Weights of a small transformer language model: biases on query, key and value.
Each number is 128 + 32 x the weight over its row's rms, rounded and kept within 0 to 255. Layers, rows and columns count from 0. The size above them is the row's rms in percent of the matrix's.

# layer 5 MLP down, 64x192, rms 0.0996, rows 0-63, columns 96-143
size [101  97 113  93  96 100 118  87  99  94 100 101 101 111 102  96  93 100  97  96 100 108  95 113 113  94 100 102 107  98  88  86  95 100 101 100  92  97  86 100 103 103  97 104  90  91 101  95  90  87 118  90  99 107  96  97 129 102 101 103  94 104 101 107]
[[132 124 114 149 108  58 150 132 193  78 121  96 136 118  88 139 184 172  88 147 100 151 140 184  90 168 115 132 108 125 119 109 140 146 151 137 155  68  78  91 109  99  97 102 143 118 133 114]
 [147 165 162  79  71 110 150 108  79 152 195 118 138 139 135 106 162  77 158  75 113 116 201 198  77 122  97 105 135 161  70 126 159 142 109 135 123 144 159 137 107 154 167 127 140  86 101 152]
 [108 140 132 157 132 176 155 124 222 139 122 126 116 134 184 111 175 188 157 137 154  91 179 127  77 119 155 146 121 136 124 122 134 134 125 118 119 129 109 150 102 101 154 137 124 130 126 133]
 [110 193 165 100 117 141 141 125 107 157 108 148 135  96 130 140 159 114 145 120 124 212 182 173 175  73 118 126  97 102 118 127 166 127  77 112 170 130  99 137 140 146 141 114 138  77 153 144]
 [ 80  94  87 170 126 128  72 163  99 107  89 152  90 154 118 115  81 163 177 143 152 125 132  61 134 120 139 172  98 129 137 119  38  81 137 114  69 144 117 111 131 139  68 112 127 131  93 140]
 [154 162 183 132 143 116 111 141  85  91 158  91 171 183 175 137 127 133  63 110 107 136 120 123 109 113 162 116 145 180 170 119 129 159  97 104 173  41 157 107 115  76 149  60 182 122 128 159]
 [177 107 157  93 169 118 147 129 109 114  86  90  87 127 177 136  75 146 118 109 152 155 143 140 117 137 217 128 170 186 140 129 156 139 130 130 177 102 119 152 208 124  76 129 135  74 172 136]
 [ 65 147 115 125  94 160 119 105  93 131 158 102 157 107 173 129 179 140 123 154 125  97  92 134 108 110 134 130  99 184 117  89  93 139  72  68 164 108 141 182  87 124 197 146  92 105 149 126]
 [146 198  99 166 192 190 113 153 153 176 122 159 148 110  98 139 101  86 187  91  94 143  78  26 138 133  94 131 124 129 141 132 155  67 152  70 145 173 146 146 114  93 160 175 159 132 143  61]
 [105 143 135  52 140 102  76 119  92 118 107 162  60 147 169 119 184  97 140 134  58 131 127 111 150 108 110 130 154 127 178 102 149  76 121 204 102 111 167 136 159 101 156 116 128  77 160 129]
 [ 79 176 163  93 110 127 146 167 155 125 120 110 130  85 115  95 112 135 119  94 133 137 123 133 140  93 114 134  83 169 132  43 138 200 143 115 137 183  82 107 114  81  83  84 141 136 153  83]
 [ 71 181 127 114  91 130 129  82 125 116  92  88 112 154 163 184 121 161 119 103  86 167 163 141 119 181 152 109 130 101 100 109 164 128  94 115 144 147 111  87 108 115 119 129  87 156 177 167]
 [146 128 160 104 156 114 120 152 113  81 112  92 104  57 120 140 108 107 108 111 194 172 156 132 111 136 117 175 187  82 171 142 134 168 141  66 113 156 126 156 167 117 107 108 119 218 129 148]
 [101  97 140  73 215 102 165 167 180 100 120 125  92 201 136 166 110 120 117 155 134 147 180 115 152 169 138 195 160 175 119  70  83 110 115  86 134 144 160 136 119 166 144 139 105 100 113 136]
 [ 61 132 144 146 140 101 179  70 146 145 131 103 116  88 159 151 123 106 153  75 140 115 137 111 141 188 135 140 156 131 140 153 108 128  85 118 181  59  73 101 130 168 113 160 108  81 128 203]
 [ 84 136  98  99 169  52 126 120 134  88 108 103 113 150  91 103 158 119  93 164 128 127 110 100 149 112 136 127 144 111 134 132 154  65 148 121  95 133 127 107 117 125 113 131 132 120 133 138]
 [171 107 159 113 147 145 158 107 128 105 155 151 146 107 139 157 129  90  96 152 129 133 116 129 144 106 144  72 109 116 178 134 156 171 130 144 155 105 167 123 142 168  92  93 153 169 105 162]
 [162  91 108 152 133 160 104 161 145  86 119 158 131 185 101 160 102 129 112 155 123 149  77 114 158  87  98 180 118 132 138 172 100 114  61  65 161 143 153 127 160 100  98 132 186 137  96 127]
 [117  86  91  90 114 136 147  66 134 214 128  99  94 138 168 144 168 132  85 151 180 186 133 100 118 141 103 148 107 156 118 156 128 162 114 169  98 138 113 181  93 100 134 106 169  94 118 123]
 [102 148  63 126 127 145 148 121 159 116 196 112 145 174 177 111 120 163 122 129 117 112 113 152 128 123 138  90 153 126 106  90 133 126  62 127 171 126 111 122 108  91 114 118 125  94 136 147]
 [113 125 131  97 111 119 145 141  93 168 154 125 174 102  67 143 192 113 150 110 106 111  92  78  98 133 129 179 161 115 107 146 151 151 150 154  62  85 173 116 134 132 117 129 109 171  83 209]
 [130 142 154 187  67 110  40 103  50 124 199 113 105 136 150 186 105 167 110 204  85 145 133 131 156  83 195 101  52  74 170 168 100 129 138 146 141 114 111 111 175 135 142 152 125  85  91 128]
 [174 131 177 134 165 107  68 137 150 136 119 134 161  78 140 157  91  85 112 114 127 118 138 148 119 110 189 120 147 181 131 130 109 145 177 151  90 100 132 102 141 140 116 142 122 135 150  99]
 [123  82 135 198 152 117 131 153 123  62 137 125  82 116 166 135  98 166 168 196 118 160  87 153 154 137 117 136  95 106  66  78 162 104 172 131  96 186 133 117 126 128 165 182 138 109 135 132]
 [143 173 196  95 141 128 111 129 120 100 111 109 100 152 118  87 145 149 187 168 180  82 148 129 107 118  85 173 155 116  56 142 145 169 130 114 132 115  93  93 135 111 123 129 130 207 161 171]
 [108 147 181  75  94 102 106  96  84 109 143 131 134  83 108 115 144 135 143  68 117  90 153 109  88 149 170 161 148 120 168 130 203 102 139 206 121  93 183 134 113 102 123 146 144 162 138 188]
 [158 131 118 137 112 147 152 164 106 165 119  96 116 111  71 162  76 160 136 151 114 129  89 128  81 112 152  69 110 105 117  90 148 126 197  55 167 108 112 142 133 102 221 193 117 136 163 147]
 [158 129 176 190 164 110 127 163 148 148 215  99  69  75 158 127 125 140 118 124 142 147 124  43 125 109 180 145 117 151 147  76 156 160 159 138 170 135 155 106 134 183 120 162  56 147 124 143]
 [139 107 143 126 181 200 178 169 178 142 117 107 128 178 134 119 176 105 141 119 105 116 160 136 105 106 180 153 153  75 198 139 106 114 132  95 173 127 149 110  97  93 136  68 176 172 145  90]
 [170 132 114 173 100 113 103 153 142 143 186 111  90 114 132 143 152  84 125 204 163 136 148 115  97 125 119 123  89 100 110 157 145  97 107 107 196  94 186 135 123  92 113 119 145 144  81 118]
 [147 140 155  95 135 125 138  89 182 113  72 117 127 142 164  91 141 120 162 146  52 163 116 112 161 164 177 125 125 137 181 152 156 106 178 125 158 121 147 136 138  73  91  88 176 149 110 129]
 [159 158  95 110 144 125  73 103 161 126 114 148 111 132 148 106 130 129  81  95  90 132  77 148  96  80 141 129 123  75 149 116 152 143 162  97 166 140 147 135  68 226  71  99 102 122 117 136]
 [122 123 116 173 102 142  95 127 122 134 130 154 133 113 102 124 165  66 195 100 156 123 136 111 131 103 109 146 161 209 150 128 122 159 130 133  79 160  84 115 161 124 187 116 156 138 122 180]
 [111 106 126 106  99 114 177 149 148 137  90 111 181 167 143 118 116 136 144  71 139 133 107 159 105 163 176 122 171 112 142  47  79 200  92 126 103  97  84 153  94 149  91  54 180 127 129  90]
 [206 169 130  71 124 157  71 123 161 138 155 210 122 189  87 120  90 116 101 104  95 109 121 134 179 119 110 134 131 132  92 131 191 169 152 174 180 139 165  77 107 112 138 126 105 158  99  55]
 [180 127 167 135 115 129 149 179  94 183 170 106 128 113 100  76 137 132 192 134  85 120 189 155 109  86 146 164 130 103 156 175 133 136  76  64 145 123  97 110 134 108 125 179 164 114 106 126]
 [107  89 102 123 111 190 111 179 107 160 117 112  95 135 147 126 154 161 120 155 117  93 149 162 172 119  65  93 161 184 145 107 146  75 144 108 118  99 116 171 127 181 195 115 127  93 136 110]
 [138 191 152 109 172 127 165 124 124 145 139  97 118 116 143 171 133 166 116 134 132  54  92 203 141 113 130 144 139 181  85 106  90 137 119 130 123 104 124 169 109  55 168 173  36 110 150  91]
 [120  76  97 182  92 164 107 106 178 151 136 124 147 109 105  80 102 158 130  90 108 130 140 120  90  93 137  89 125 161 111 110 125  95  13 152 135 159 157  77 130 119 128 122 119  57 168 157]
 [134 118 139  82 168 168 184 120 165 148  89  83 120 142  96 114 175 145 108 186 177 118 152 111 184 153 103 110 163 151 130 110 175 105 146 168 163  98 113 161 133  95 116 135 136 175 120  70]
 [136 115 148 125 115 110 155 174 181 166 102 150 179 147 159  66 157 174 148  99 148 105  86 177  96 101  77 121 113 112 121 182 142 123 126 216 203 110  88 137 116 156 124  88 141 126 145 137]
 [132 103 133 115  46  95  90 126  90  73  71 129  94 180 161 119  59 156 157 120 126 136 168 153 151 154 138 188 142  96 153 121 127 126 140 123  73 152 154 120 164 155  98  81 177  80 133 129]
 [199  95 148 131 119  99  89 109 117 119 131 132 101 157 221  96  53 158 142 110 150 102 111  57 138 147 178 163 147 145 156 139 138 137  87  95 114 164 145 135  78 111 132  99  64 161 102 173]
 [ 66  93 106 124 113 185  91 120 161 122 185  73 137 127 134 106 103  88 160 152 145 120  72 190 131 112 120 110 109 149  89 119 179 141  76  57 113 128 113  84 157 187 125 116 138 168  99 163]
 [139 192 128 149 111  63 107  87 139  63  66 119 106 198 193 132  89 117 141  96 136 143 105 146 137 127 140 171 171 125 144 174  96  89 127 132 103 109 165  73 137 131 122 127 143 121 139 140]
 [157 130  92 139  58 141 128 162 136 163  88 168 124 141 112 107  99  84 113 148 114 162 124 115 142 126 148 119 114 152 139 122 100  89 142 188  90  85  92 121 182 212 184 110 130  98 149 140]
 [183 137 121 123 158 120 124 122 168 118  95 122  78  89  95 107 109  61 127 149 144  57 161 158 121 152  83 140  92 116 114  69 146 123 131 169 167 134  94 108 146 135 134 173  88 155 156 154]
 [158  77 147 132  66 130  65 105 137  75 137 100 136 145 122  91 127 108 110 133 133 109 147 165 158 158 124 127 120 144 178 178  81 168 154 138 124 153 106  81 143 106  74  68 145 101  78 120]
 [175 162 181 157 129 128 120 177 101 162 120 131 104 137 175 102 110 204 139 115  81 135 130  83 180 145 102 144 127 141 124 135 152 106 145  87 141 178 134  98 116 135  77 135  84 135 158  75]
 [132  96 152 117  88 148 132 176 116 135  99 134  78 155 116 134 118 128  83 135 140 148 112 184  68 123 140 134  99 117 198 111 101 146 126 160 138 130 133  83 149 113 155 107 141 112 196 107]
 [119 178 200 122 137 153 153 104 135 117 149 109 177  69 128 165  93 184 127 184 122 182 149 147 124 150 127 150 117 121  70 115 189  80  91  89 149 151 122 110 216 135 122 131 119  79 100 148]
 [129 131 158 140  76  94 154 138 129  91 149 133 129 171 113  57 102  82 161  94 130 158 181 127 129 114 123 179 152 100 163 140  91 163 118 130 105 154  97 190 151  85  91 120 165 169  95 126]
 [112 156 114 111 134 164 163 119 182 165 136 163 119 127 134 200 110 116 100 131 136 207 110 154 152  85  80 132  53 150 118 140 147 106 102 155 157 143 122  71 157 147 149  86 135  92 103 112]
 [ 82 125  79 106 131 170 132 154 122 109 183 127 224  91  79 147 186 145 132 112  98 152 116 102 134  83 120 226 134 148  92 168 159 157 132 100 175  85 116  88 125 146 147 172 102 170  96 197]
 [163  88 179 155 132  80  79 117 146  94 127 111 109 115  88 155 162 151 177 119 183  87 143 146 120 194  67  87 125 145 113 160 143 198 134 106 118 140 153 135 161 150 109 114 175 117 121 120]
 [147 100 124 128 116 191 170 138 147 107 124 160 183 156 103 128 164  92 118 131  67 118 129  81 143 145 155 189 203 110 181 140 119 137 157 134 172  66 153  99 115 173 160 129 116  95 116  94]
 [ 86 125  99  92 111 126 120 119  59 108  90 179 138 107 114  99 121  79 108 142 185 138 140 143 167 139 122 105 192  95 115 162 121 108 128 133 127 144  99 104  89  98 157 195  59 138  87 159]
 [146 163 105 148 151 147 146 150 145 162 145 132  90 118 129 134 132 139 178  81  86  93 179  76 104 106 170 107 157 138 131  88 187 128 158 131 156  59 157  89 171 145 133  91 131 111 114 200]
 [118 127  97 131 146 164 152  72 152 126 151 101 112 127 117 133 171  95 144 154 146 124 162 120  99 143 124 116 126 149 108 131  85  59 143 122 113  88 121  86 149  93 153 169  97 137  94  94]
 [118 110 140  46 152 139 123 126 130 129 149 138 134 122 132 133 154 151 140 140 160 137 158 146  77 152  92  92  70 177 186 128 108  68  95 138 123 202 127 177 129 133 154 149  78 124 177 122]
 [211 166 135 145 136 158 171 167 117 175  87 110 163 125 124  74 111 171  59 170 142 114 128 157 107 161 122 127 135 112 145 142 158 106 116  69 135 128 109 112 160  90 142 138  73 105 187  97]
 [129 144  88 154 147 100 104 154 132 131 107 164 199 120 149 123 128 106 158 144 136 154 130 153  53  93 164 143 192 127  96  83 105 157  89 162 147 153  87  74 141 100  99  87  77 200 156 141]
 [126 150 189 130  91 112  94  97 154 187 179 142 112  61 131 190 106 125 103 168 129 157  98 121 136 140 164 146 136 131 115 105 115 154 153 146 165 134 115  88 192 169 145 104 103 119 110 187]
 [102 155 109 113 145 119 125  95 143 122 116 129 202  56  57 100 157 117  74  87 157  94 100 160 156 197 121 105 157 101 157 102 111 119 102 109  90 174 149  78 177 100 152 144  71 151 103 156]]